Each number is 500 + 25 x the weight over its row's rms, rounded and kept within 0 to 999. Layers, rows and columns count from 0. Numbers have three digits each. The size before them is the row's rms in percent of the matrix's.

# layer 4 attention query, 256x256, rms 0.075, rows 24-31,56-63,88-95,120-127,152-159,183-191,215-223,247-255, columns 0-127
145:510504475523509481448490471454520501478487519519470521505543513521512466467510503502461448481513525512505497456505481496506496544457462506510511534486491472507478492457517458504471502536482458508466509530464463499478484529472498449466509502494502527454488526524487493542468533528458469535477490505445460501506512461474493517533517488494470546510501486494458511512500548506485497472486
114:496481465549501502451475510481536492473470517510479516464561539513509474465517489503468455489521524498503474462508455510498490551473477497530529492496494479510496501484517462481495471537497467528516517527478478495476450520475493468515483498492498513479513521545493510569449537517459471499499485484467457501522497467502491507528505495491481523516513526518466494490494552501489504490483
107:492541486506465471478466501491501499498490521515489504528487510529533517471508510514483483467480512533552465493509470508512473550478498554516498534534490481490495517442479490530476524522478468496472523524472472492511490493503514456478528482495444517466479545520545492507499478499486458531497484501451502461518479483445512521534461515463485550477491517530478564490476532482498508503489
076:505468504477461470492549497492497546480509515501469498529551493501523487478509486543461495434562474506514524489500543517492492507509521506524470516513479498468537484491511522482520509569504451492482555528522486501468537532502522504514473506521505540458510524487487511492502445467449489510456505498505508530519477515472497500489497499482507515489524508502528490535500503494497521460473
095:516458508542477465454503506452531512491501550499463517529511517524510515467484535483461459526520511510510496490509485496474520549486474489507470495481493503493497493459524471549505497528511484506502510508430472509508511489495467489468525514486533555494475517540468507559454527519467490517473501527475474498527523486495512500505469448469479487512522482533471469501530548523478528471473
095:502524489451483562484515504488498510516494505507498461512468442514491495514507485515514499505504444461465506529478497556501503507516540493470499535430485495517464480487507523511519551514503517488516465454485541499488487471507527536485506484475485511538488484531500510513542482445493539433489523478504526474495517494498504465464519474508531488501529471500522466527521510526504514514475
080:539465505532448464500498485460529521497486531538488503486530501542547477453522529497464486526515463485514479452517464474472477521457509510518510486509491509503473444448502500514518509474474476496486536513514450509528489529478520499504510487479487543467500528514491479529474513522495513509486518490521498537505531506497493551508528525498468533505470502501489498524473517481486481462493
094:492484493503535486529525495498538492514511455450524521479494506483507500508518456502524485541513536519516489539493522491533521495483502488509492443525475522468579493551521493461504472486492500479470559492510550544514502505486478506529494494519516477508568515522492502469503482467498491517516487490480535499471464499526492453486485509526534521506519452497487487473527517507486474478555
097:493466476491470481512514452483490488521483511500492485498515505505528495490471496471447523494491514498545493491501463497540529513516479514561506492499525514490498519495504533501456436529479511459493513551470506492501526506503553499445530483488506495522472538492485489514441503497489487554492468479483475486516500518476496505483470527495505520491484521467482528496535474479497511472510
090:510496539543504491484516534482520534535518505522525542501501516521503485462472503471490467516501476508530520446512530500439490509494455481496485525526507483571509504487484507575491495512493508510479469499533473471442485528500496495491492485504501496504454545509468494501485563482490500541503488490507507486488477476505497487494492479550510490495512473540538505521521509484416508432509
104:490480483518464455479485478514479504499505540494497503501540465476540509457515517510470488479472514514540486441525475473518485504460486541487477518531504476515486513492503494483503489472481476517508497546488467486477491505513498478495484520451508529485525492500509514497463497485500486529510476486493482499499466475498464493495513541514468475565500571478493533479471540510501494493462
075:490496505490478486529527496449517464506494524502534496506523531505520493459486516519498529510520497517499513524506493499527474501513507507528529523462531497503500534492517524516500532510493491466508519486478521487499528468471498515468502543522539541481470494456555518507464477503472504467457519530485503475491518486459491508448538491496546486472504500483512461458542470457505561501493
092:542550513498521503468538497471509514516512493469521513445513481498501498499511495517501511469512474457474537487486481538520536485514512475557478539472518451473481478466517504468505510542490504498479534518487492493487479493461517482515535491525508511485471497530440510527487507539482519483473493522514497505484495486488519487472488524483547489501501464530498502519488501531476541497495
104:493499506477514532563515493511477512532512479467502481495486455486500475501478496542521510476498520506456480543510483519545522491547544449487505527456505503489495506520521555501518538506515519486514508489545554518514555482465483544504483470542485512498474468541505503500526456502506502470529544506521505524466516518516533504459501519456504457488512479477503484501512483549546482523535
118:488464526476453496487529517443467510533547535476517474498484503495515510506502498505498509482498510480502524509476489519525500453540505465488504478453502474448525470482478527492500506499468509473482496477506549498515520462488511510493463527511505526512476481524461503475514461490507546482447500503541490464504536500482511486442508483497525493489491464529542445526532497553531476493496
109:512494539541482492493472535484485476475488526542500483494515510555499512484515531488450468526466480517528508483492513502487530520474441523549462526480560466509491481481520480520517510510470490506510487517499486460521494536510562477502518496507531528511478538531519491488515509521496498526470482500472515503557520468494494505539496477487505528537514480524509526499510518498439480489487
089:519526496484483494479517511450502470489523493471455481501486506507497513520509441491496511528517499489505532461510550487513500523513487479507478520514509493492504501455493461564412486520437536502479505543484491523476473482489506511495507522498515478519499535472484508514472533558466508536507482491497468475505520473460473470503442470507554495530530494505486460490532496501481504519477
112:512509503488504415480508495518467515523574469442538483502517434515514519497514471483462525473515450520489575478471529486491531490476491518528489526489534470493538548490451476493503501497503504439505464472461467462473504504503530491553513479447507525504476513536475547507507536516494497512493505542532532529492486500475466485500560493501495490499489488504501540488549504489483523500475
108:493518504508507497476475490505519490537499493507480482472534487499537519488487498508482461462482500488587502491556518473519507520500466453533491498499516507492521508507519487485457502478458492477469500534497464488529504543488478472501460504531552514475508507499457481497466510506510506558527522486486460496540512544485465498524533556490510520533481497519474493501496511484476479511501
095:497463537502527514522504511447524536452446495486498506534526527480513485484468512510447489470494517502489481438496460494485489507516493488506489511480464471491472488498532506526529513520485446506472541499450487514504526513523523493493501465513488535490492514515499479480491483517490469492488490505499501487475493533562479512523499486499522498525509485532500470541540501508490482463537
106:500514512503500522452471483504518498537528501504485483473509424524497507494472502550484458519516489485476495517513486533515539486480517468490509560508484486492497468475493484505527492499459485522489502488521514487489487513516477529476518522524502496476482524508450497459509501516497511475503481499510467449555500477501472468496507492459495558500475499534481476525502496495497516530542
110:512485472547500531461479506481464533503474498516490481475547495516466494496524529497503503482538515498468484484473500485504440534493468500503502489451502451543465482499491511460503513517498496484509512511513493509509514490460512521510493476531481531482517469531484508551495498509489496480508519491481486526517465505534485539514567485485442496528498499497527479503489471525480508475528
100:518479524485482512481496514476502497510506532513492466514523475510499453474485522529512496516537477488486503468483518512498518497485493475466451583500485477455469513471508530498515557493534500468509499505514516464447479496460544497477532521498490519497468512511499531525521498539495541484511482517512460504483487481460516504472485524489503475489467502520510491529514500503496533488463
137:532484482564518489482489495467493513486489522528487500463542519535522481479517494491472436528481536505526514477510488516505536544449462492518494518500487441531493492463525450522489487513479453533470493470444482541450518547478482497509507494491523503452509521537498508527482510521476471518478498508475487488520506472502506513491528520457487533506479496515469501511509543506484480496501
100:520507522511513459496490504465503472457532515515514475487498514494503518496520511470464498458495457472565526538504472531497456539532523541495528524501508498442524491480494478494455474497443461490478528530459494505530529461523527496530476499507482531487496532483518478507435510504493467533457487527517509489509507495465521459493498552467538513486505497483448489501526505482505489571469
107:472501497553465495474555503493512508493438489512499551503513512515510436457488497473482467516475491477514502437551463516475476550495472509482499556510513487567452484492529460509501493522554490511485465527472493479448475528521489491471505512511512502512490499520497520503461544505494484518475485491481443480522472482548513495499512493496463513479493462548502497516517515485473536466491
106:486483515513483434524524484472517516502488529523510550518492517492472536458504531482500487486486472500522510506495545488485478528486505515526509499499496546522504457463500510559491478525487518520520488503478496490480505490528500500508505535487520490493506495470485526529461485534490505513505476462505522470516523517489475473561524488476507479510530506512506502460495526492492521463464
079:481497533525515511540535481456572483554488498488510515498516482522474461494438487513473527547468514502513509513495491474527493491513509494497489537504518498457519484493506519543480524483491488515421486464473529487492505515476516537533440515515526516498459506489544532445494459497500513493435541517523487540470480555524496520526537467499468505503501477499538500539501517517523518491506
096:501474501502497530485507503497488494486494487477439506509515523508490450459511480488496460507517531500522434517449506523511523547535488473525512547465475467514489496505523495457490483492521474510462531473493494462514483515462473499510497505533509538495512487568449484495474497505463506477492509495477467446528566514491509489478498462513512529509494491510476462544538505524495489526533
109:508491506523525517513526521521462533507489470499498476484468475525513503513490476521519527498524501477496515513511493532498469489517523472520502515440544492500522465513477528497531506500501520473515489467515527526486565456495464497509506483504490477488505476534521496514521514513502513420457533513527535492500465486534540504472552501471546482474507465456529476543488475524550476513531
119:497470529476485493507523494468498510532505514503511486498497519514510502466474523514516513512487497472502497530493521551496535470518554486506505526492503513430523471479484541491528528494485526464515495480539527458485496504506485525508470496509503510527479491527461521492515475478519557473521495493535525460494497511468521482483527502517547446500492477529546476480519506543506510463469
105:485512513529484472486463520476504536464494546527494545516451513514519444459460518489477478506503487547530494504520510506478552498462456525501539498534505495511463495463520518489473505494471509467484476521468480488486495471483508453469532518519516570468482506503489482485511514475485498497500459487480463508534510506472500525524511490521492547505493482457497527496471515492479478492486
101:505497527500477480468495499482525510451493510519482495521517520493548454427509520488455468535486516541527474500489515485488553521462475549486534497541505504519507513479524478490467529502480521492465506522473497437499507511489509479506511498466494514479468544491530503500474544507490507509510444465476444509529510531465505516510512481517500543474477480479465505491494499452499504476512
096:503517478478479487514496517480531516491555494477463436509477538478517487459490483507493458441471524509531527469499552542525498493524500481506522529536479516505580503489485482482489522542448485510454527495489522448526508520483472508539544516470508525486470534475496476491487515512487501495509493540489506466534499495482500478490479517523523539519527516513464487503545500472494500465494
098:507508499504471484518482512478513498492470535455495465483474531522529489485480486479461458499493494540550523446492519502508521509435497520521513534494497511467483508477460468540498509507483456507516505552487472460489448493543493482519504517475497516500477521504491511512500506523493497506477465509495502491528543521489475500505485472525492533516542507539510494489490525511459503469483
090:471502470506479513449500488477479496481496504514503491506499532490470472487509539474458482493488467501515518539497482527454523519472511494493460548449497483519476512518541500494514522524538497470491503511524491481490476483491482475470515507497473529489452498498482495507477527518475468486515534513470493461512504471505534510482471475520540513529506458551487472494510513509477485468464
099:510459524519493524517516500463478515487486540534481514478491477523521463450479506516496435501489510519505528540498489556503530514499503469488506513431509493456524501467547515465521538517470501526435491462502520507519519523470483522520529529505478502479471505516457461513516489489500506486473507521506462462509494537513500498490516512516500492499509434521499437478502495562518504523523
113:510463518507523564490524499504508504538491458493498500504458480479468475532483525499518515506488559487456497538536505506540486479511533479495475516463489454507456485534536557475515515508535494474485485492518489501505501529493498518469501474506462488502502457503501502491508505511497499480542514513485463532485456499545538507490482479496496456520477509479505464507483520525555491497497
129:496474522501467519493529476439463502546506489500494441507470512498497497482491539490465538504518481482474502500512470518500511483512508490518498494446502476492483445484495502504513562497480500488494493485503542452506514483494493530517451525504504553490453474494490502479499512487519540489466517497532462508506520524491501498466526489502530501494486473543566428497507483535540541495491
102:489491496518493470472511445496529548478499539501507495522514509535494528465499490499463475491513469497539462468473506497491488517495456496532467506468513460537478455468498446510500494523470476508454468509501512512500482471540521458506463504544514530530473519514488523493482556539500513536484493463524527526533545465491469488495525482512514505534537486503494527506514484504493521508488
103:519513541491491470500535476520518511524483502518481511507483545513513512511505515478449518535498443518538532511481485472505515520532498520530521497507487544489471514464484469520469483480490477508501484472468494502477518497516509481524510478478494512521472496481520526528496549517531492519469524507512482480479520506461475469505492523523520519492452472503525527491522551490470525500469
092:469544505520452464543530536484485447476515493559523506514484517501518506465476502494514526473511532489499518488504490498485497510509502538479518499521545490517517514473482489527446502509449482509481542538439512510461512495477516476514497507476468496507515509487496485466498513514468494510460470498510499533545518477487478499520524507522537476465492435496463485527525501492496480487510
085:489497496524509464517534525521556499482488543524493541512545532492511503465533472516520499493532491511499509504551492508484484517511451473473516518491463537518477496490503515499463488524469480542508493485486498457485492530464485491498477527499506500501502497504473486446487496555483485492482496491501446516510481491497500455528484454450505541499472509532486507462541526542482476497520
091:544449500544493503472489502428473511485500515520492472492529519534478500483473504487521473504498494505537461479504493462463516543457483481515494464521483497583473510498515504510500474525500501482475505515495493523471504534470507481477476494489496482467519545534511494508485512542478451560496460527456500495511495499497459537499519517485476508528509496507460484492450502443462479512516
088:503475498517530515524489473484469476493432476544518527474517543562485524500486511514487493500481493524541474503498473525477499483499489530550462539479553523472538481498508574494508514540498485503490548488503521478528497476508488498505452500520522506468492522473576497488462493484504518494466477496528516530487516514532510524499503526522497491494510499523517508500489495494493504494469
089:532504497510485521473469507465533474508476501489515496486472471533544467470483438511542492492465484497484500499446542545554459492517506516491526534476509521443518469496515460456540513506477524496490550528516501516521504483526499533520452476504554537491491510522422460476508555481493500459471525492516516488498508515500528494493508490466534500454518459477501495527474466502527502504538
097:499476523511482499515534502461490528507467479517502482449495505519497465489486526516494531473514522512512486519533480469492505497515509511495503467491502455534450488474518541497473526491481522464500495504545517494524522493481447493502472477536482507473467499508487495528492489530488505488480490512493509516510467478522496522452501492481495431513475482536483500534517550509505504485514
102:465492483447458477531520482512520508550529500446509446505489444538503536497492500527499566491480491502477502502492500480503483486517521478495484481512532486486532498517497532464514523492508541453543531501524497492490531467504577502468499528504483527533493473496514523482496453492489511489482487463520507498513474485488522500443507504498518471493543505449523493471528494500535484506503
088:501490497540495461490492532495497512500490550478521530525507526494490460499493553488489471520500459510511512477524501494479511472487498514508516494495553507513446473472472478524509498495521491521494494510500519451495471498538506473439475525466504516492476511487532489460486480516526477508512493462498484540541525550471497521522448495536478468533504505506484498469471509496480461464473
078:480515504496455480460476451504521494501533532493520494482488501499527538503503495494492514521485470487517500486503487526473469474519522512504528504530513503520497442497472489521507529526489464524510508514471482450497497520568518461472518553462455528502483525476518486464463484515493500526541467491494485433538520549481537477525494503522538496524455543530525513499498517485496515535461
106:483483511551485483478460475459525498448460523511485521482511535515499453468504537476432451467507506510571484463497518495466513526439475514527512490490497502545480516456505485525490520507458470501483487530468453473505448504514499477506482503496521524483487508519512478534493539532476497521468472487483467504549535494479479528526496498501493525520521500520489512476513516495472517502476
064:452554518476468451519508506496518504516497531519539528481470494498506530499499481462484543479507495486559461529513535466477489499502495494538506481531512542484517506474523559484524521506498547502506544534487490499560465488479506520505512484497512476494477481494513486481477446517513508511506449516516505518511501496515481480504494508505506492498525447481515524492515536520485514509524
085:463478483514517478448492479512477489486501490491515505480513480549521506496466531469469510499496520528506486482495510457513515501484472503519453485558503520514507559531524480499475456488482546522492529552545512529525521479517514500521537496487552511497506530488484498484501506479460450522476465525502569486513470462520467527504544493531485505502529490520468540442538495496482479486511
087:494461496531484494547478489466534496488477513519507500487534489529511491484495447489475504491449529518525480459470458495519473506454461512490472495528496475489502501485492487491514495532515497505484576549472464547504459467486491476478503496502495517466508575492521503476446514526478486516508458500462487469520501528506478505526538517530492534481485455528477521525487502487470479460522
074:498432482515465488514512468468494475510488468499494480499500551538477490460512534526474435484504487550564462526511537445466525524491471548535500521502476495519474496505515481481480502515478489478487471493518517486488531496520532485501442510520508541471519465544520496479460471565500498498507512497475473482553511510479488490515484478489520492520499481519489509521494494534504504525493
089:502515508528523553504508483470463520515479495491492496498481514518507472487487468503485486499512523495468486484494483512490480490528530519503532479452483477539470473492509537506553517494494493482496483472472523502544510510471460501508513462530512516496472495535476492520527478507487515469476527524533475522505479497522547522462506464434484500509470459532494409532538491548535516501525
076:486517525471493505517486487494479488544539489487525492518513518529510505492507512523491494478491482504538500531518506503517461466490511470459512533442563498438538477495465490464552512454503534466525478468537545479526485496499486528500495550518530532537504489510501469437513475490538539444524526479521549491497536541530517477440506533489492475508499459528505493500511510504540496521475
099:501519455540532469530478524517508466506457501498535504504539522540493465491506515516517499509480530536500519455489491472512529505457460516498497494530515513486510511500516459526494440492494524498500528517510470510474513488484537480479506445536488509500526546511519499498513501494489432518482460491458506553494478521497485525488492521486512505528498497441459533481458493465489461466526
110:472486519505498446449498506474448523501497505509488504489500527535486533489515511455457500527473475535521483464465502478511502476534508470551457501479514473545463504503519531536483476523477497511524483470458483530498504482533495487493505484480492490556479504512496539503498507515469484505514489516485541447485504480499497479513516479524473480524474479530491562463544523498459478484505
099:511520463513478473481495507528560490461507526523542463482484481510490520454506505506463456488445522469512483539509497505481526500501491542485525492521504482520485463471503444507465522464424471481485519527493491499548497520483564499505497498466463538478490518555495438488521516501521493521529481487495482529502496497493514528506502521488505483518511492457502518530484528478509489526502
101:503507499521470503488500492496541499472520487483504522517517561535488490479489499493513490526461516526511518452505523550507514514536461478514496519458493486568532502512516478508480517538528475523511455507489497482492456525494527504504542512520560472512510519512501520504476488505472495502524464515479486485546484472482497463461472461532474488499506490542517531510519514497479585472475
101:500512464492500485498486525521513477473544505496474477519477514515521540494488510501491510437501502490532510486515482477494482517482527501502500541542485530478553505522471455518532483472497470498497460503529514501542458499535521509491514503482486512509519479523485493516516491498492490492468519451491519533538540479475487460508498483517519517512511496451503489501492525518519477480444
094:467459480464509480513518497463492542503489501532509524534479476461454480522494514477468527496544465504518524518488471513441463526490504536520472473484504476511490506528488522515552505528561495523524470500522505484498476497497523459503484529498529484511510522457497483519521526488476502490474526487502531511509494500487509479449460471501503491518511501567491520507484491513498509479463
114:496488507527491551457480493480560510515507519512485523486484490548502445466469474521517440529451496532514523498470489534516528491492466510484543475439521516508511501485500496446520475492474509531473518488476500505518534504499486509526436534501501516488509507542514459499478473497503522500492497495484449466519546533517501486465503487466478502501486476514469443532474466552503475546515
119:517474491493508490544529491480490491492514497481531487504504466508526510511493505531515539486485537506475524487487546485527471493535513477507477525507465494463485454507493512495516507506492496459473489478550492505546505507485494508510526494530434495497478456539507481494540485528495503481490510485509514528483466483520581496461505548458497477487468479505487504516494545528555506494535
111:469504481468474493525526514469465473487511506478464475496509492504462509501504506493485514486519474444494491525493491528511492473530515470513473526489523512526486453503477482506504506517493510508512500492538570456518533486523524503521478510519516526516479492486499540475518497471509514461494496499529549456506494501465516454504522463488544494500529520553532458499523494521503528520435
112:467492507468473491459517462483476536469482529559507543544510533529525479468515507496505505519469482533504510501490538505510498513499498494528437499507511494493479486490519481510511483570490476492504484500540495493464396457503476468490506497549501491531502530496495538515485565499474503511501486478475508482520509459497495471510506502530492524507524525487475516478535510479506532458482
# layer 4 attention key, 32x256, rms 0.0556, rows 23-31, columns 0-127
109:489449462502487537484506469461495477551485519499479486504517491517480482485485545519532504540537476498506506497506512517540495510486475471536504530460478460466513466512475477464543502496511505511509483464527519471481470509518541506542449556547506519494497479521456512478500458520504521471484507474502478475508509501479531503490504486521545465527490517536540461493511493539519512487511
094:490504562451454499504482518470509542498521523539495522501505521491533488481483521502475489503473501497522446497492533513525481518501491510507531511505508474503507531459492504498513550482515513487504524501516514483480498456481496519483544494497519533495451505520497512513508475498509551481513507493498420528525526471474467505478539499551538503455441475501529487503521497477492570462490
089:514530500477497525494463526494454537476558487528473497482482518501502495482496496523522522441527506475520493476460522539502493488523513465497510531489490508478512489477462536505519524500473470518490548534485529503485501483459475493530489491505513493486470498479480491490475527489504555463501524508520505472538535518491515476503508500475528580504491499549481518479502491535491490483473
095:486458466492483506481519493469485517508475506480456451512459508504526491507479549515518506477509487475504525494494507490493524485491494535499472482483476488483485479486500517521525551521543495461503499500485481479515510505503485533513498530480504571548501461543442516510550499526488522430480496520525480484534512498452493479484512474455504461493475476540521483510522511538508461448467
090:522497510501482502483506529521465500468529530524482475500459525491479492498534488458460498466495441518492453507516477501462518500531536551465512532498500480489495493500450470476487480494516477497514464502475485508519506535525489471487488523471407478503481501470522488546466580523504493499532556493513495495518518508498488526504528493495436531507510532532513532560465446512528520510485
104:534459507476494537530510545502470511484511492477486518498487484489551550458507472485510474493485527450469464533508538523510511528544479498498531482453530504498513552480497497492509530488450540495514486477509535535518508491491464532500530530516500469467448517490483471527514508497503522499466540560513496528508490483522501503497477515488516470484493446467498495493498497511497497538480
110:501527482494510511487491474517512498490515473520492560508503491437460517540489504475481479473476504494502499515501478466497467500477480505489497484493460473480489544518470533507463469467511494505514493509482470499541498518478481488492506483494483451497516509461539491515491520505507484554533518493471490530479469508522494494523483497512407513476482504483453525494450503472536510507509
121:498489470481510552494505495489465490547485453473493468506477463463495526535490504525511508492515519505434495537494466499521501486505533465492496519455500447504492464539486536480527538487548505492504487466513528498547525515486485539505514485552494489487503466518503515506533476496517529479507518497516470520481499503514508509478509494450490481515472509494521423521491485532549524511561
098:518498516496506549526524478473479522540484519481501490507497487525513485466480486508458479537512490492469518483517473539509483490500509469492489504418518493494489458494524489485511525531510512488468496494520520458508477479523480499472451522542523529514463480513442520486468510518496529466485540488529488496506522519525554476488544505496500494497492489482501488523533489509510535496498
# layer 4 attention value, 32x256, rms 0.0582, rows 0-3, columns 0-127
104:492523489519496509516422477501510497512495505481473492465506482514490508499467525496507494475500525501500506468525544521546552493485510490484500527510487545492513467497503472451484515508468494509497544521535498482520505529505483502538438500490512523524541499475493450478507530427509511515469490492500518472516518502540474541529459525506509489515488509549522539527497497476498478492488
106:504547523514512486519479505482533481511513505447540514492490527523509497462464441488533508567459495525511465491453495512535475486528482503518459511515546536518497506509523500510509486505484506490489497495521510549448480467536461501541501497501564500473518517489495515461515525536492509523507489539494481516499490523533474503473530479537519526499511561443503497551515520480521531519524
098:466478467515477484491485486477478477499473517501539461535493499522447480475527507478476489501479502521462481480512525533478604498543499488473458473506490534479506495505488536519493507533471511515508520526498486472446464497489425514496497514494512491491486543511481477461471487501487496508502468546495534420460505495503503497496493467511496511517524466491484505539541530452450515523479
105:504550476508498489530505510496485466525515491499498462478500470539469539509518559479527500499490515495523492511427470481542492532496506487519505468503478488494553485494509491475480495493469493476520504510539485542519527453483482506473508477527460472486487506482494491505482476501492508513485460564482480504492492508497478494519542481481506522509505520482516515546473466463499466477493
# layer 4 attention output (transposed), 256x256, rms 0.0972, rows 0-3,32-35,64-67,96-99,128-131,160-162,192-194,224-226, columns 0-127
088:515485516487502530551529473484503504518469509476511497504440487520475483492470501462454503541482534531464484483496523485482501511478479537519479537477538514467469472512499454466484473488480440479516514507508507503504530494511501514512480473516539560454530512533519449469505545530512568464490511481498572486504491539516528493487522481472500526496496447524506515514490505497507529523501
102:531495478494474497497483517456506507483517520504495490511515523532507512475518522499496526491519489535476461468530522469500492500481451462527424495496527462481505487508478490487532481480480491480544506536510424527477506492502499499493530472542483549500546494499517553479500503520457494528464462488483487515544525506505529520448497500481503499513512474489519516477468492510503507472497
087:529499476483471504528477503480469510474513504441489525500477481525494472497490470496536531542525437467447487516499525505485475485506521493494490513470440538549471494494470520521493546501449492485501502544506508514504525479496531522494506551541477530503495494501492506487539498523488520497424478510532507531521527504539502497501495443476504511498517512481518514501471540538508474492498
095:529500521522507527533506491511509487467538511477446464509510569545479476499518523522510497505482503499503501481480481499509513498488495458458476496517484474490541511456508512469475494521494502493510536503502494497521488481477533507497509470504485518493461486479510508537496489482422502474492463530508492457494529483510466455515482491507523469502522472511476533502474508518493504502517
114:450522516510509492498492570476490486457440472571540501528514539486450513489488524523468482534506513473502463512507489496458459515504484526519518511489415479470504526500547527540488497470531479548520489510515492484487509479467523492489494471516459529486497505476509490520489470500507500513519499507490518534519507520486495535523496510526526497497483529480541517482467468516490526526447
111:458442498527466504487562488466545531485525492519498526506512511526496482509474515460465496466489517501474472478527531506498521485556480529483508485521528464556498514499491519502492461510513476519484466505499490508494498513486495494481515534510473482475534518467522497524483503482568476470491504496557495474524463530491483499567523509487485450534479485536536481502561511506462517500468
107:507497494492527527553589476513514522469511484466437492523468510490500522491533473486495486516481544485477488540492476504511484481478469482482502539472515510519478473509487467531474526495516553491491515527477501517488475493577497535501493496494486513528515495444492508491499479505523497490512510496493502547503483462512493494448472478520539468504505460456485493504517481485479486486469
112:428476494482510507476456534537452502530506489500487496524513482489587514494511472489490482495476461513535505502510467484515516518521519471462499497497476517500507470469533519507510523495453498465531455502493526519513505574517550453493512512528498525492517489517535502477491459502459488495529489475449483508474478520463545483480478492521510490505535546490505491496541498514534513517486
094:492503462488540491466445478510494491510491494496572497473546498495471498485490456478514479494499500532511544502502520543508527522490491477440528525482512493525473458453496497523535515524535511508531472478504533486488535493526472519488530474454481508522502534501490479517558488506512491508520531502531482493471497479510526495480511492457479475495488501475454499484511517482499480465523
098:486501494509449468523482533477524495497477481514509463505451492499489494500528491514510522576517527479541510481482459478498510476490482505520525503512538532506471496514520501511498509531499491477491542503508516513499483544494540497514465508510526497513476494514487505504552464486492484510526494499469549504483521535478484517523479485506515536510536483447493533537470509512537503520502
101:515526562498487529480490468509517493547542533512444464511498514520538483508517520489539501469500500506490525465503494491494509510519493480515510489475496512470484535498523488506545485480452515499493544474490524501491500515472522486467471516509500478483546520492509480494498470467524518471515486525488473507516522478448497501498483508454498497536476522565489546497573505504485493545504
107:456525521521478499465498481464459518542487466480512484493501473485516495542518497485522514480465579447489481481503505502523503494509511526561476479488526477490531453540519522505478514511486507494533542505514488498467505493465472472516500518515515487483534529522514529473484501511512493527468493487442452494501488442510486530521514529487508538480480491540536491509519489487486531465472
095:519489463506498517506491475510534511494501498498516465520506511524520506473524495514492534504507517473516485505488465500538510405508511518524503512515545525490523484535505496517485464537496480474499474489478481522484484505496556484467476494525449493481517489448544519431528485495515496531523489475499534503491519499485473526517466531495491478507521504486518478494510506507500508528489
096:468483524504510500504491482503523488508546495483501492475482531485501489488519492502512461505480528499546514509492510545503494522491490485460545547507498503474525479500521524485487485516454488526472482465503505501506528486520489497493519483439550492455510484506510512514509512496497466490530480480461531507493511486568492429549563503497538438477504490514509492476513523474533508465494
094:519508494527502521490505494498450491479508539478503508494499524479504485482523514510500471474454504495515500544494485515485507501502506510505494508484509482465541530487456522490418494535461513518476523515494513438507507513500460475504499481463497525484463479525465460479481488499500498513475486496479526483480506503494532495517507533545481503506483485440566435466479500530499491484525
093:514494440511494481564490529525495515469530495514481484501474476513523495523483532519533542483521503547499493518484503517531459509457497493483491538507470518501482533504468486492472534473468510495469478500565432470482527468483517515546513479484495529460479458483513470546515455525513451462514492474513515511481556527516503535510491539499459459468510509478507563518500497465514500509526
125:489498522507511481511506505518505519503527478527513521549518517522536522527502500479512491511462477474500540522494502488500493481493511496470512447488560496511520511492504520471512461470519507499498438489487480518504467479488518481492542515503507486494478480508520546557485502557508479503526539475502478491505466486494515499467531504514471506497519500467477479515493493481500501477548
113:538527472506548521499517499521535505484458474527510507518491466478473499543518501488515519485515503497496531547516473517486507508493542484497535499483435437471491506504485495502457520509539490510544500492486490454541543508450507485482465465502437480513475473525506508520473499447513515451537541473513523485493517492483507509468511515471457517510482469520491523466509484526479494508493
107:525532567515507490498522514498514507519489485520496509475539504479529526544462481513521523554506462527540524456491504462513436511497523507511477478504490470496497551510493467495504466487521488507474480507514474512510503504479528488466477484489527510498508462490529541531496493503452506496496506450453460554513525498502455489525517515497475479484488518506462495475497493546511462482554
118:520435502468517494463531486509502510493475522514533479514479521473489484501520503502451495486555475482516521488532556511483522503512496554496507491485504528485479529529520508510552509490523508535505466464448578455502493549514506517492456509481518493520487435522531529492492530525546506497524523438537535505510483499529539499452468462511460466491493482521494523446527517501503470520511
103:530473498493469517534501479484477471472517526469441484524484492497524488500484506528470513479529510511500523513485520495486484517495502497531504507478499508486497506496504479512527515482455547479422525556518489516510493504470493519507457524496508490519471505471452476470460475490428521493452490482471462482492499483511460514522514494500479506485487515493513531525539515482496455444507
089:510490464488531482512506503503434465532478502503517502487534500542499496455475485492505474493531482476475533496478535491476499496452581475455519524510486491490507494481475476475473518513538506507476524492492509469524498487513535497497494467480524531522496544490479471533494487474494484506523479514504479476496480527501492551511480509521524507513543541515472467503512478500505548484498
101:491438462507469452508443523475536495518491546504457482496495477518478516493509516491511494464509518502532476515525464509541516528526507505509486511526480518522521489517459520483509488524550469531544494481493517475534496481482500493537467537521508503522481476531516490488517529496533483491531531525522494491548509510479530488471510515498521505476505524488492491482487494548532528531475
092:472482476546533509495507530508486494497526507502496495500483511515499561496521502479508527516483477449447483557486479488510479493467519478482502471515488507503561520465504490432505495477506537504527519468469479478497486502530533501478514506522472534546520512560513519522479502520509481479512475514532514514520513509461521518445490546528505486553437508496487455494503503483487510540492
084:505508484502444471507495481507517497515497531494517521533506492498520518507474544520464520518468502528541502562474501514477484497470499520542483504477481520447527480457525523547487481489489480477475495537498518487501468465462508480517481545509479507504504547486520482489477515516486500511500475502505503506541469469479524492492490511511495525499508460513518513542523494455463461513479
095:495504486447521513436528489518444505486461467524512496459508472505494520459501513485423440481493454513492518498464471477533484499528485511508506515484519474512495505481558492503524537481499517491490449515511469491521520503443478476524527524461489521523397492505476474517499518521533538500481504514543476489474456501500490518462493530506492530507467486553531510516508517457499489525491
093:488534518501525470495521478501490516525533529512515539465451494506536494489503478531525538443520490540465480467523461515512446500484486500510523469528517430499505515546519511499449515483528508484521493471493477498492468520476514501469532518491499454502484457532539543552494479505539486457467510498479522533493540467497518476522481520459516508498572515525479497491529488474528510530523
103:462468528486479489511482517499432512494466514496480496504559536476483491494481531492484493510483500495469502500506499508488523544516438545509482518574498524527526473498494495520525478497520509500488497496510528495526539464516490487484518504500512529494541478503502522483504546510506509467478499448524455522479505506518523519471485477516497471455494514507504492507452517501492470495467
089:504488494518520473493531499483549578483514451521505533500484522492568503493495519492492522532514481442498489494501531497493493463454559475480550482498528529500508492459492499531466492487539514484515516460471456530483524499560503521463502456504504468488530536505534518520505494482495514523492511493527498497493513491474485516534476522522519491496518528533509461548452482480513520434511